Each number is 128 + 24 x the weight over its row's rms, rounded and kept within 0 to 255. Layers, rows and columns count from 0. Numbers have three digits each. The size before them is the row's rms in percent of the matrix's.

# layer 5 MLP up, 576x192, rms 0.115, rows 185-291, columns 0-63
096:149142125124098189125144132094106141111132143141153170112129107071129167114156084108145108084142106152176133079139128105126110126117147125103123128137104143129147147139134120100106131093131120
097:080119153100159158124152139117112146112154134131093158127070142097134107128169102097125117142126118090134159083100106137091089131154148116103121104136127101110120156150143126089124134137159136
096:131104128118163134115131098085124133086169145121125109134079120132159137104113197090141109124117148144112158119129122129110121127140150158141107141096136155132098143093110149127144100125166127
099:142097166092120130140161086133108136123140128124128148126116152131146132102151117150118125109090130108111090118120113161132101144115133093090141156135090153110158147122116104135114133098162138
103:133134112160155123127122161114143101061124158118086113085115149098117138159135098128115120143123163143099136124102107102108117161099140132112098117177104107090125123147149127142163147095139134
098:095163105131106113132128077151115114165153143107076114153123167123138107133151108090089117140141143088121134099149122115124077116097150106118159097131107129093094133109158151116109157137124101
104:152132155130134139127113135141081094123129132110087120096086123091116105136154167128084133133087126101139162110154114121116133132125117204157114113137090149072106103113145156133105190143125162
109:165100112141130158080120160127119148127136127082125081106136126133147145129085130153093128147113100140120176138100088115144152117148137121159147152153147157142111134107122135145141139139125184
105:122148151118116124097185120102102125094117149092138122129115115097165119153152118104115102133111126145134135170157131123120145126057122066142085143122136106109136186117157125111136168092148165
101:139119114130114145076115082121138156112178092158162106124088148103140111119117142140099096113113093145157151121141173141156111149102152109132179122126125074115116142126145155162185115085098166
102:128081110131129154130140116149108129080129102168103135089101127110134107107109092106167156146143121107131114129105102133126137121117136153171096128098111118114103115137114168135122144097144104
092:154109109133123181099141128144129125134192120120105141127117143149110138112165148109152097138158103121145103106134147142112115087105166167150105088155130127107136102106112154115134088162161119
103:132139088125180129125134084112129138129148125111116155112141176130108116151119091155104142121148130135114093093163165048107096134135156160130163142117145150095126150114135130113129127111136135
105:149112134124136128131103109136101135113141143117151143142121142087114097177125144076121128154103107221094172139146108107083086124105141171091116101155134188094131146121136123119149095079165108
107:141122118127140133131145137132130130120147126166140078152116104084151135123180095115104111147106093158119148121149097115102128110108147112142143096170145182135135142086155165168107152115101153
094:117092157139078124134157104106120127122105112136131112149132120120153098142157141140123093105128130121169143149171150145129116134092136112150109131160118108109099166092157138175123103126105133
102:117163111166149148139147082161079140120123094110132160093095135136120129142109107157120131135100104119067176130176145139166115130099138123156098136107127111106151096110126107137107149135139076
098:155155145137127149172125115075076068132151081076112153086139182120143081143136097161125150153102110111126118114153120158146123098126181138150123165128084131155142102129141179149121157132129137
101:139125135104136131115152070161112140095159144090117092111108119099113116137162108121115123174109090106133162082125099122128101114131140098174131079128140125153177138131108123118104139121109156
098:156078147173088116110131127126115154102152109120088130136093139109139130128089128136124134147145097152154129133124111153156124111167124103113147140133120139139166105104161099147164135109133104
099:150123073130102166102117141149123144092180123118116102143100139112121152160174131157160137134157106154152164095155139118121113113150147161124154163148091160105111140155161109134132116143091133
102:144139093126139163133086099113110118097166130108088120125112112113119071130154138120124159120071113141091108106181100125111111113143129148162151124133151145105101128091123095198131154142131134
098:121136079122121166135154096104105104134165159122113130106129114111133123109131139118137088131141121105133154120131083151113093162113149130164103092113106156100160158132154081125112119131118125
092:121125108154138155138114122086108160103124092111091125107124130109152141136089108162124134130122111183145127177120169125121115155140167104166150167122120104110138103129143111169112154112145132
094:123114144105129112133142136149148153142126107113088075096141135119086111120123115144085107173124103096134131114143138116124099107144137154156156115135097146134069142138159174186131142145087132
098:137133121090154123083134109115128115091112130144104128112146142142176093147083138150088136155127108093083137126132139119148107148116139158131096107116124110133128143141153150151154127081159139
097:176168098137139153130132162109100108116099088122078133119126169107167150121082111151111130172141118129151133139138136143127091117162159122124164136120133126147159150140128177132101122137137156
096:147092120080158136183117112128122113133161114150082146134125122115113100134176128122121151173073114164117132138145082094093103164128154159129143106124112118091138119087142140129128081114070158
096:173164142159113152118098149134121129113121132139097109122103123067132170128108118124129133099113122121166145124148106104102128161093140124114132132105116125181146060096162139137109190128111140
106:163123109100120102141123146152104181138132144090069136070142109114142149115159120135105118141119148149169119083148114141133093107126135148147135119112143172131143107103136163138108116133121132
092:138135110113175129136118115140098090117130070102088143081139162092175137163128116122126154168167097128115113115143098135143136120135181115139107120111130143146179116101144190185076145129086159
099:149100129101109132106156164134143114083128076089123123081099135103111152100147121102141097117118154110124121136183190116144096127146154148119160098127110127156160106116138125127144142121095160
103:113137135145151144107148088137117141119113122109124163149129154107117088179182111123151132112119127143126120133130112115113128135159160137127154179119135115185154126119105118079084184126149118
083:139118122087112127128158111157146137173135093146140135085148152144090142138140099132157110168098070152157119114087143134128115109161125162163103104093105094122153112137139150162092107130154131
109:163088125117126143128164102161114169114158126169126105111090129124110120118142130112130085125082109126119127179131108157143123140125177097119144093119135110123109180134136123147140162125102132
106:171159101119152176127095108091130113124122092079081089155109096131150163158156147170160112153116116129123121111166118131121072114121132142164159142120145136129090131098170114102101135093109137
097:111154106132085110130129092130107161142139098119125137139115147121136148144086099107142141128108096146158173100146155135189116095111132087136133150119088130110080121126137139155132103129127071
088:108119124144180104068135134131145142110141107087151107125115081136100129174102105120108118156091122126161141124180143101136112100153126108118111104164109118155088073110137129136118136106128128
103:183096180114091117115139118080124127143156100131098098151099149112120163131112108151168115132123105122135094130116088124153133097115139128177124150134130100173097075100160101116105137124154148
104:133076108140149150076177114144086117115140123159082140106077122110159081159128149123135173112179121120150144151123147130137114160129139156112112120108077082111173172078176132134147135139146127
097:142136088104167150104156118150124151131179093086146127127111108116123140127110172119110128149155110165085110103138150102144145147152159176134142124090141120171154134125176140172106128115129147
101:115138122117134146104183131156098146127139096153098094127105111120135109159112108136094102083140126103112102149177146148139099131153117114125139104109150112152161076132131141139114137130104131
111:155127088148166160132118105075147142121135151141126121121131114091110117137115109120106132093144098148097120111098148118171148131113130114168102136110160128102113123126154113143110079129154164
103:149079117129174115101128091140128074085105082154161093151108084127131140161139151121120104137112152160128134124132133129131139091124132146127124112105088084142166127101140135147089145068092200
100:128077110140114119132091098140116109110117106133147121126128100113126135155116078127084160093100112109110113125144122144131142122121095115164145121182112108120099122124149196174141123104130147
096:109077109156151124155083096113094101110164120111105144085131136119139103122115125175120124136145071121137113173132152141112106119104143124129156134131173135117083115133176151175166164144136147
100:115200132104097131096130141122098138138126131111132124164140095101088150133166150167103144163102108137143141157141105138117106107099121149093119093135115111113180109082151153147106129104119127
100:130135114088142151122145132138141136120150104121157145107091124110148098138116098147143115119142137149148115117107167129118125122122173139175155137115140129167124094116125140162112087164081155
095:099137106145095085119144124117113177098120088166136106136120153113170155132137113069096120147145098145126115135132094127163132154125176086189099148147089122115138135113147137122127146152110121
096:108131141095138123138165082178130137088097155159089104129112158137110116148123152120140129098107107140123165100143099078128135160105098110119140168134141121107119153113144091167127148163092152
098:138098107130146154138103114139083106125109117119116117101112108094135133162137139126145151095104112126160128138143121141134125151089131115124164172080116110131114131132098124154188133102178170
095:160112123078184102115121094123124114137159099118107104127099132134130144079148169133111160162153120103168112145139114109117104127146140157147120090151129113127117093092159114139153088109149118
097:118089103087156164113150118133143117088120138105136128135145143103169130125109099155103107145155111149130128070124105089168132083121148138140117075181135089142127148120119105119104111124130161
098:106140152121136122101165119127092089130123113141094113116125120131107140126114127150123105125130096094164130128151138118107086166123135130128141133132104128112137174111136091131109149123152128
104:149133097124148143104140156140060119113131099130130140074118159104117105137104153097130136109166120115078129170192153104121138134134141105173131148094122104073155138076167121173111109106133188
092:105148108147110125134090147137104113121179126155169113097102115141152098176182098143105134095087114161117129116126147158128105088136154139096146140076109114132145168123197134146154192115160116
105:149137112136107126168145098148120136141119124107153086106111176098143158134161141150114128103108081174165114082128114122140103118109140181081153111140091146127148109118136148123128106101135118
093:105120090124117177143137091111124108110138116173165108084126095110118102127167099137092140122137156135159131097148092103087125112137160143071130107118122142138124094139128141120123168110124095
110:137148087157116165130149125115135097116141091181103120117105156116172131172119127105115134132078144131086190113142068122136102157113136133141134113146112151089137131112179128118130118134082151
104:093093139104134109094140138130141112119135091166134101071145148108118145126088114126113112145145129137147122131171141078108107144143160140132168142113119096140094151129144149124100152117146122
106:124142129127146151119159127132114152114149109158048137106102121089154163168145140121107111159122131142091139130139130104157120144136169178156108102127124156102153150111130115113087147138102142
100:115139078149138109114153129136110094075131107126147115113110164102141121170099106129131148132150068147163108127122083108155120178123127131129130116148109100149117107086132106147127112091111140
095:139091076122105171090124119114130111115129131104114153150079193128077131172121135123136119123085119157139103153150118091140115112157139136132146142129103133136166146147135124131145109141117162
085:104126113120155183124110149103115139076114135084118091139104136115137125160065091145147138147117101142149153144135180097137129184121157147144143161107141117132143144104140139186128143093149113
106:103105097117163121124122127141130092105114103126114131127086108118166153183160146161102120109124125135124159075101114106179133157119184164109108155114125164141173109098140136133138121119148169
107:149152077149132153110141100122142101104109119114094153139119127125154136157133115156104131156141100129161112146172146109150109091098176095124125109137141127131142118126149136152153123136122127
092:110152117110128118099134145128122135127143135134172129128159117096208150173189088088101075135103133140126129129141064091152128150142164133142116132155096133140165153144181120108082128126124108
097:185098155081119137160121108139118141128203126146114144152121120114120136152108192068093127132117136146151148135136140130123105170086109139119144137070113100118127138104126150122150160126111139
103:139101116090102116159144072118115080118123093166132106138150132126112115102118130146097131120153085143104138129123096108111126085139121146163123134116110114106138150113166129150125109108153123
103:097148148144159113149167125136092134124143105158099085080120106116152153122105133132145083157134079096142143111120134156162125158080131128147123133107119126146103120077129151146121104140115119
101:117164115120137161130121123150062146111141129093075159113114128135142142129089131176091116171155126121120122117177125147142094087128153125189140099140150097127112137112144141154106137127145116
099:126133108126154176122136117172133108138141083089120129092125132097124123181139084138124115156112118138144133129132164130128143087148161195150121113127150104146155118123154203127102194146122088
094:130114123104148100149133110158129134086128142171089162105095128117126065161125122116091110165108120168117185130102112101113130112138114130141123109112159160094118107122146115192105106125164124
096:100146096089116191135139145157145091089130111145086143095118165107077103140117106137108161141095126127125134112151113145134143153106131094171128103182158162099157106145135122118115171112080139
098:164111132108162167101124116144113118087130066125081121127133147118123123158129156121119154165119126123104126152112139135192121126141134160150125105144108070152097106109132195142184130143135141
103:137112115142147153180152112134106122103167102139148138097126127121114143155116168161107179149155147142142128153105142109169078158128117157177112135132117125092133124083113183107149127088152123
097:148117144124129139096132136120165140110135111132133089131133154126147114127139090164138143147112119129044148110141137067150153135168132171142093156152082135162100107140141124148099123104112132
092:188108160168139164124142146147097131136116066138100109120108137124144148079151133102140138105126129144090117079125132111110113140139153143173123140125170125129122116143145126143112141109135164
101:126092152150142123139142114132103088113151116168122161147105144119180150140177137163173130144120132120125153117120095173062091106107127102153091112125113125126099141089170152129100169140107122
112:094141087132130124156128131124077103127161128139122123140066114118127124158140138090115130126143072199151137104140128110133131111126156139146143089144122120102145173117165123161133116107114176
100:107108117152162123152128103122108132131142142129111124121138144102162131174124114126145094114096118109104127093123112120156130129098143198144130102122074091111142113127175132144108092130157124
092:142134123186141117115116115119094129096144101134175092150135103136154119147137132127074122164118116144129125120120144131117103103165144129133123142135152078173100157114131129155125139093169125
095:162125113141156164128126158089099183124162098144078113100086161125083122133142153120132163160067120130123134133104115118116129122122147163102160076113142103128154156102144128134137128135117162
103:143088130106127151113119122169137131127146048147110164100116131098140165117161113102133141099147116143148119118144126136123078167109168116106161131148126120126144087104138146163113090105103144
093:140138122154111175130130132117121153125137119110067112137121139098104088124127142130133131104123107143105135139123088149165154170112135113110186104130063148088152131114122121159068102146126101
108:088144132156148102137163081129102131090104145155104124147107115107159150135128118133130162104137140117121168077127118095176127145125126123154097112150120148148112151070149109137125113106108123
099:159135131129127156152147139092093128138168121176149124175113153094141132127092093106114142142133149166103133102193140100156101143121154122154116091127101136081101098116154112118099125140103137
102:122106113133118164116118122150119173106101119108158159103118134104119136127156146112140175136134115159088145146117150162112089102134147107123132184124120163082138142137149125160141124095088104
112:116124105087142104065138145126115107107149130099113141070143121105136104134125080133145108165135135134097155134181121145114129095151128137109109117124089123129155098109113145160082185127143112
095:125082129164123126058120098149075130111131112081108151119084113125125104160084139133132093119115121137137134125161085104133089131147130165165167108103065162147110093109146102130113143137131130
107:124149098118102161134077123197129118139170103082114114128126137115142112115139134105109148113120090150156153100126077155091118101126138112163115122141106174136186092123134167161120147150138146
111:114114109120130135111140136129114085124139103162123162096120128135131141157095131122144180101128103105100112114156144147171098136138136101096178126087101067141169111093122093157122132091122134
096:133157144135157098124130105117131125122164100169151132118091149065152111129128150160164160153155132109156094105113097089156127113146151157113137185127115149089129077135144139135089127148138179
100:115107139142140174103135098126121107122139076129127139116116109132109123152129142145097101131166116114119099107141133128090086155180119153099140139118049090153138105117108104130075136099162137
099:092143119131147138167136133114123141132133127160100145121128109107114115110141156139128128105177118171156105111181129145118106114116153163132137110124093116127162134127155175165143135106130117
106:179089126129147112152142128130151121101121136153118075152132139115130091114146128087142140090104098150083171142129154114153133134143161110176090115113118095143154121147140133106139109090149127
099:139149140144120135107126159146127138107120109131099132164112175098147164130122146103141158084123135147145152121139128114134139120088136094122076145148114161121140148132148175113138153073166124
097:119117123129151126141131104141124143102134096091085130110109161111080127113154137174102148109079116162162123116163132110112124123126147104133121105118110117110115100117127151132123117146113170
107:122089114129121134169122121134076126131137131103113131166128142114139108115128133154136092110156081114138142142133134112093117151128150111110135109137145116146127081109169169150102117118139173
095:122149129101120143120125101160106110094113101088087134123136150124126132120158165120113138143116130135145152154160138126179103125148129130143178121144105153155165104105140132133139130151089129
096:131147090151141147110112107092111127140132141132157077144118125106161114123157139157131119121118121105101143081189097103153121091092147143167139077164119139184095119112139159148107092137122141
097:062094099090109146082132106152159151102071148106124140101132146134127121157158126124063199129167118143155149110144123090100135115159127145097144128121124114132121104116123147162110125138137141
095:144109130157154135123170119182147116113131123125138083083123137113133107186154116128130120106141097132178116125117106085093078150087139136152106113144182141090133150134183126122151140117126185
101:124168154141121122113116108156125151143163121157101114103130126115172109139113144115109089119134101183121124097126140113126093109118149142109165143115150157082144123122172147125106107144127107
101:126187125096158179120145130094152157113120120131132084093093133106126147133140128160093157152124092133144131077175091095161117156152097145085136119106111164116136132118115133133123190133105170
106:163100134108125109159183149133113118117111117136167122082083114126131095125134109145122137134064080130126150140105128140132147112142123146106126131137126116127115104132162150161127140137110139
102:129139099129137120105176119148126199102113133158090140103111145120159103146120118137117088143128106128091131155134157098127113111086131144126136114158129114098126180105135155173126142151145155
# layer 5 MLP down (transposed), 576x192, rms 0.117, rows 185-291, columns 0-63
096:159137117135159121145156138127126141107131168134144173155121105155122146125152126126144182091193120113111162106157107156146132125099164136109123143114141130134130145154077120132096142105121096
113:120135140119131158154148087119110113133157109141136153143127177134124118148140123109158105133097133134125132132101158129094149176103148126134095123151099109119122141138117104135132162152099111
082:095126146123178120109146125085172096150079123142124152132133115111152138092133145128097187093144148093113132101129120114148100144109137166124097132112116150142159182140155129100140117095156112
096:108139094092154121134115170106158153142089133146121134137135151105145115133119156131080168154118077120135114162180145124177131102128122147123144150118106099140158118157162122128148140167051114
089:139119122108148120123166106108164096160113094160096152096115140157118161145110134074115126124113156107187134144191109146123131123115104128100108154148162148073120111130125162120138120119114142
092:172162111090114120131103133115109179150071103116109135117122144098134130108117111049102158125135137098133153166102118103102141141123076117124127132153121143122119132161164132094128129090142178
116:100117124158150117161126101143104089128105129146162124110114136150101122106105140072112131131143111114119159127100137127134103117150136142105146130119128141122116114151126132134100132119107186
114:115128142128119139099099140184138111100174149099152109126175076120121165136135125135129102161135159114134170132114105125156098137130151124096124140098132083106134123119119090099154178165160130
118:121098126120112127133098174152158141130106151094128138123123151161161135097166099123118137162128148124135142117172139155142094120141139116115141160093148078126105120134155066158142183096116117
130:102108179145154117124148110099135101135132131130126155130126140108151138106080116131126132076100112120146104160135109143131120109089169149144152139101133126157087134136138130156155131124131119
093:132131124102123133130105122173153129134125182123172146159097172163141121118149124130129148162114140132119113120132127131086122139141138136155147142137116106140113141145105162115135122162086134
099:125132137161118102128155132142094139151071119125148147126135141109139132121153140131111119155102103143124145136134125124163111175150104084139156180115139128192081145115149107134105143137098114
097:129130133154106124121111100149133109119116129179191126174092132071139084162146153098123132085117118090126140147151129147088136115112129091137080119138131184121094134102189129100127137148108128
096:139127141108092132110069129135182126134140106128113135120130109125122124132084148136155146109123115104054123155115123130134151135131152102097115133131120124118117110095127166106127100113138132
113:098112120166098132143127099087154121125140144118110125152141119153162124119176105137109149133124108136130157121116121119148119130134122096143092114135128156160101133116097113172184141145127099
098:120149127143121133156104134145117164148146142146100077111156129124122097156156137090146107118093116126099139089141149080139112113149120126083130127143180143125164113144145179128117096157153128
099:135103148116115122126112105119122074128099114133130115177104099155110139124147117157091129164111120134107085125137161165138096166106142131112081130127141135132120148102069136136140093119130099
097:131168135138155124117100125140133108137161129175167149135132165142151161140119122159109130145141113124145117130105153109152148122159130119097141150122129125139103133078151091144150105116155145
107:168176131112148148188146129117095109111173129100100153131124129159092154155085145087125150145121108140155130141179136142127122092153124143164109155148118114122127156121121110164091092124130110
093:179120100092120149115106165092124157099143111124144098120112141102135163105089127126115140144101107135176111139145128141121121140140131097137109123179119161142152066130115094106123146123124117
103:118138101104130150152153111140125130115135120127119150093147138148140143161140139125147121120145113139151150139139150112126111088115125160125082141160123145157129100112158159124102118123159094
092:132164161135132110131118154157141162183112130182128105136132133094100122109112132183140119165161122136148156110125135100126128112103104121157123140129154105136167123147142131142110149123121141
094:118093129123145102154131163100130117137114161132133162103113131101154205122115139168121134116157131058117147108109165129171117112112103158118127102142135098132126164108137069144128125133168130
138:151118144140127191176136091137117122139124128147105103151144159129126110122128123061132136093120103109170113106143171125141128152110130115131104086114119107164120121109149136164120119116130105
091:153163117090137135173149194168102162109108122149115172102151126121164116135118108144119131129140138113133118122119145161160034110145117106136116149130139100120107096110099138141111165108137088
096:112163088109102122084136167136130137156094125100165119110122088118129170112153143119146129133115149120134145149106127142113159107137127107126120161142098141116111129176138135136131141122121136
097:127170144146108134080134135134169139096135143176120115176121104088156110115138126132143120156148137126138124085137145127144150159099091113136132113133083184126107136116151120117090134159180095
097:117131118145143096142121102139129116113142165130167135130141106076153163155126127144114108132131115138129151082126134107184107098142144088105117162153107143105090127129102106134099132098109173
094:128130139143095143147142143124067144129118151157155105160131145161117062144170107153122139130130099103109150124166090117089098097136132128108162146135155101162130137108112126122137169105101113
105:182161168094104117122116156129156137142087138085124178130134124112145154102135127130120158088111154111157114092080130158146091136129109052112150116139120140129138122121106122092116117084145092
091:146109122171158102103159135137129139093113093170150155121151150148131146137135134134111115161151122142112093088122132127144142133126154102114136128111137107153082132133173101129141116106156137
107:083079089082115117103090140131113107128186146115068128099176137103118105096108106151148152098174121129185112152152139075138159121136117150131118147124146119144143127122096138128132132096119107
110:122176155155101140045145100125116162142144121114139151102205111059114127165134131100146104106140130137136106092093116142105102115147165139093133174141107159155138104141117128107113117130120104
085:128172088135127105128132120132123123081112143156139142149127135124145108126139140125113136130156145147138122138189120110114129102103122113142123192148121132106118144099155124101128136130146128
113:134140140139114129147126122114165130162129144101097138150123109112143177142154097124112144089154139093133145114101114137139120112134181088108136040116118115157112162126108121109109126165090106
107:154112076123158107113127145140113138106112114118153087129122056106117121125164118172147081151140142097107143162125105130133105118182123151121140125116153095095120159145128133148114142108129147
094:151167122092112113114132147183107129151140132147168116189137096137069140157169161141128130135109163099091102127169103113100154109133147116100107128118142108074109122124120111115129130119173149
087:135151101124096102127092098116128133141159138160078121116122152130155136103118140159169160111155134105101114110164099150125124134093118160149087137088155113112174142117107110091085132118157159
105:140161130151099125173168133140118111145145070134139114129171150106151124119125121133092065173112129129165128135115106131104103087139103106152150125148144103148105094135147137136103114158114186
121:136128136137120165141170097133146129110149130113146132151106147140178107152102141118144114095185114107125146158169121152145123135132111077141127125092080120104120150125160123162139181135155133
094:180153121105121141099143191135109136148167138190132112125156160134145153145132111096111097142111124137110122160139128107086098133146114110086131131120123125141101137130114076131132134090167144
101:146157122130119121123115167145138168147108097139067170130144119148128122153096109101094157137155076117140091115119132144157129153178140115138186116115107109139102141131134136121103086121104129
109:111082164147129107145125157131140081138120151123157073136127067085127132096166114145136090123146099153130160109126086126149148123125159135145111111126158137131147160143093119107120099106147138
102:189173137126113133132097123130090130124128100128146105138122096139134124165127084115167100117112126110100150113133101120105134123109122128078177153175165110120104119148097140139181104104138101
099:142152107121163120109158142126125120114114144135145169139123143137140146131158141134146122150155122140110141116150094100137117129116127148127125152105159121122147144119139103105116128134133116
092:144169135097130133104141086133125124131166119129170133156125119116083168117103137134116132146127137116143141103132103083114108108141113119114108149119151086098112097057135142094127139142118105
096:116154108127079133121139112169130118171143114129153145177130151131099087107139158102095134131103114155104137116152136145142078138130115109125101175142109119139118161086103154089141084157081118
096:127166107174107110077141115125102073148141128128114094122147105096126138139128144126167115135119143116126130132144093133144126146126117134138125143136104094113184155164109100135123078124138177
093:092146159145115119103119093087132119139132117104110121109139143156131158130143112173083121112157121111120113135064164127101149154132129147116138089087119097135105093125147154137120156162103111
095:143140152102142112136079120136170149126110137127141117052065133119122067136139122128119146144136129126114101135131092130151157165125079145148116093132099118138143106113125136131128134135148172
107:151116134096115155092114094135127168116102165107157101128134110155135109111139124132127156118158177123102157134088106111100119168109136086122094097099093101127111136127123096097115159135146148
086:140157147112116110136161178145148113105106093183139127150131115094159124150123144155141124166158131156133137074149137093129098129114093122090159147111136147121117158125160108111103153133145150
092:136166135144121115130136160151130128158110122177151126140100103108105164116156141111104123137136117143099125106144098129124149128148144139120158137115151121103159133108150119127109128133125126
098:145169143126115101125134101155095064137125119136126135141132131142129121110079136100124149124159146138169119112127135125132056135118087127158133143118149129145138118114142125096127143145145121
102:161162104101133103160100130128121110118131125120119138142135143173128128147135145123157154118167128107088100110185107111109133116116126107131093099087148163125154121142158114144126183110110118
090:113174150146117134142104101137145134153163132099176136125102112141097124169121107132154094132153127118168139103104104120106110113155113143104089107112099096142111116189141134098121125136117076
099:147125119138154125102102122155130136117149131083127168121154080115099137210109106169150106135132114121136103117141160139106133093133110104097150213151137159150118114131150137102131132116121077
092:164125130138105113083149130065161136099141127169099097137137118091125148126115168093129128134118112142130155161084161118127107144103103118138104143146155137116138147139121128123153110133118147
112:146138115117103141095085109156139137130179142142162139124141148131087158150119103113123117121141143145183118138119093113160090117150119165150149052154139109103089111157135116119140155064124158
109:121136167094120098150118101162121116122122155137124124115164107128090112144130147129119127124115121106131153123150136143165095141134137108088146147108128098127137124161094109114168120131139100
115:176139124115093104114100099143141126121136120103172170116159155117158120092117108130123135154161137119101156142124117096150124153141122114100094102110147107139148118103139085104129150067137139
110:101137118172100128113142115083154101152125129139125144148126143137126142123110099137186106126125105112162088118131148090183147192153139149129107120129144129159131095106138126147114131096119112
089:115147151139149128108138138169149104136128170145074102127119119106157138079133110108167132119182193133125119108114122168152127125162149171128142100130148152164142111136110120126128146112142122
136:121121135136115180165127105125143131107132138117098101154113167134151129108109098096142142107112120125157124115137141135147118155139128112140131119077129093160140151117112138196111123091112123
097:129114118146116124138112109059135116085097118096098106133089158106159125153119093078082118125133125121099117105165122103102165134129140134144120136112114149147161122105144135146146133102152143
130:117116128092072135118139072094160092093124125108147101128092143132112131158132141111149152144117143153098136107136095101091113167118126140141153107085154134113184161141104127140088152113149158
093:131119151106099129156078127134173147149156130105145155153137111128139111112126142162152139166142135154155112142133144144113131147126147153165149151133107081117132061108146163103128175115160130
098:134131147107152147142115123105178105133152112092136100128136124126122158132137115127089132164140122094126156076123131126128136094143108130109148173130088126159090144146139126089170160136115081
105:128137098082125167128136130105145138141133124113136131108118119090124142116126132142143163124181056139108104163116131122164118154102132131154140136127143128095113107098103167105082131139098096
099:115120139081108105151150125126078117133111115117125094095130097190089101156121172106152073130141095118139103127110128102121153183140101112119131134138138127176108134134135152093131123149136121
109:108126130125131132140118094155133124135120114174123123157097113131080132154179166102143137127087173123084137153098092134173132163139127146143146147146097128136182145119111118130134139073116132
101:150175119140135107128150135115143171142144135185140115116114115105168168122120148155127123106140129090147119134172155131082103182114088123116136130118120140094094162149164101072091105139156142
088:106169081096143127138106126142162104143087112146132073143164075130143131129140111161173120146123118147103117124105103127093167139182174089147156153146111104159112136113082142125122122115130117
083:152122118119084135111109163114139109168134101176179152150159102113155165087087149085090129136135095117104150143131110145162112096162127112118129153129151131118087163135153138101171184107156127
098:112134132145096095136125127108132123106117150129133170144096161140144135106135114131102133101143146182118155108165101113089125116125132066107126174113144143105169136142153106071099121161134132
097:145174102105107130097131133157142139146086106147154144104179143124098167099173178142102147154116149128102187142107153139110109131142107123122126109078114171120099125153098107111150102130129111
088:133151110140139151154086128141080142064159134159124166082156134147174134155112126102123124117123107127157135193159137184142111112122138147094111159114095100123087110114165164105115139135157163
088:154135128105127102116132108151108136138145144084151143182116135118129103114077122112151103133100134137170155113130138134100129154085088109144139126143136090115118089179096124154138109135115151
106:105129105111145133126102130138088108144104141104126172137125128145104115163093107143115103158106111105068128118098121148107161118130145073120103091111080102120089155179140163138112125114154159
123:122138148179149145119149145119119096154164116151134155125159133130148105104135109091168124156173144133145128119121105176143080170117072105159161087130144137146124148139124148146139127108120087
104:136137121108123122120128090132109117140148113162125108102137182136116100114184095123150179118110134171124105181140117137084095126177117110145119142142136147135097110152103162109104120130143097
086:135150092085123143141133122126149156113121187097103122132116134113125121102164128070104121118121129145142132122138151148079153143106100145119101083143119150120118143131117126133169146121118125
092:134127118171128114121165144142115098165149082141119104132145147174144184133135133132133095156152108115129127138155157135133118098135125129190158145151177138102152111113116125147116083120183094
114:119147136129131142128145091120125180159140141096129105112106174122126135104119097147148132094176149130106139138062083121160173136095147108120129074118136093134162155131100137145146135145106149
080:165183094107150121120127143121134124132135161111086143119117126101142158123097137133105138165132108139142103118154138143136133112129105149127096179174186154145114131130095104084143176147141126
103:128132144129177113118126143146109192121114129118126151151133118110139129131124135112146117118160085140126107138147111112159175160120110160164134108138078147150120124132139112119108099084134147
093:149123153125070123157148190123120122156164128150136135103140149110088098109147119116121138178108127111161073097096133136102145139103102152128164167146133133098082055108117101122128135160121134
098:132144112116104125112130113083125131149101112127114148145100121181124171120134128102126143148103089120151151089111126135155099112153125107158101096126109150116116118174129139095122139106151113
108:101128147109183144110127113106112122161129120086121139115132122155151132113113100111112102155154092135144099160110138143102135128125139136109105130125116097130138104107070112135130120163169123
086:111128182144124118107116109104151129113127145118143139150085092087126102162083140125124088160124144141166134126101154115152097093161115169143144107166113177143097110123153120168114087138131123
101:170088159138118153132094152113148098119097137150127153160126125168150112161130132089089097152136069076137114105143096108117110132138132109124131143159169174095121095136124155087134148125074104
117:141175122081110129130098135115115144090132137129143098136130141127107124141164094145143137140133161121104159134126121146144125130123104110090092161106135087152146160102126086114113139130133133
097:132092112132119100151131175143127115126136168165180087139129105113083143134158115154138114131133124165089133177168100146129134167139100136151111116079139110111131144119107133130159092125106138
093:145171129125195142132111142136161131138128130167123144143097114158122078103157109120120128130092158120082153174126139104143132078140092115134124134145133122121131146092169067108140087149135137
099:144134176141102116145136129177124132152133147151158103145121084139086049111144129109106131156151142107124143165141102104142105076131171126125085146124115094119124109128117127138156121049148143
111:142123125155117145139137123131121120168117119114137104145085080172119137112137125130112113132154150078145175135136124129140175095163165144144143143142138145147147124119096114142148078121166106
099:143155136068128138138146162135141121127136116096135133117127162123112187121125121142119120148107130124142103105120123141128138099125082125129105134118139140139116128121105165121095105134132134
089:165187122100098117150151158157116169112164128137115174149134139135116173103161115175142124113139140149114114157140137161119113116105099136131071167163169112132143161108115115130162129097146112
099:098105119112109136138105128118106140142106127121190147148159048133117133102143126130121128121150158076114139154105155152094152136141112110117135147156137128110096102103123174114137091127131107
096:140152150148164146166133134138134181084144091122136117109132130139152129144160119119108077111127126155109141114153128108127132119141081128098099091141105126131109169123163099151122108154152096
089:121134143066147129114155128083103140125137150145153121108149155133124146099116115070130142126126119100146153149122156167097141135115125142118129127126139136112176097171100101072141110133133115
086:133144133111127100136120139120173115106109120136126145103168086101104145142158141117090146112151091135128096116163145149093128173159126140052124129122097156133104128162100134143096106120123126
101:142140118146123146114126141113134108146168139135144137134167102120110141104130140128114176153116150114081157129160095162117103131098103084129109164113096157186134148106121108137126153139140120
095:159184093118110115124109138164150158146103165099099140124129111132143148143094145154107153127100145165164093154117112111082148121121136158119156113131126104135151114142105118103142119143160109
103:131118159153143153110184108119161121180126125094115129134121159128155126131149115100114119151142090108211147095122137140139144120125115131164105133117147131121159151168114135115083143156120139
111:117127110091129114135077194115150146148104113133125129093136128105152133156155122122143095094118164101092118162178139100119147145120122102160094130132127159141119136125125168123127148178153126
107:120155163128100122150106147133095162116156144159145141153148135161130161091114127138106127125132111115150140139116139137119083097141141099086158131141170131143123155132144115140158164126108106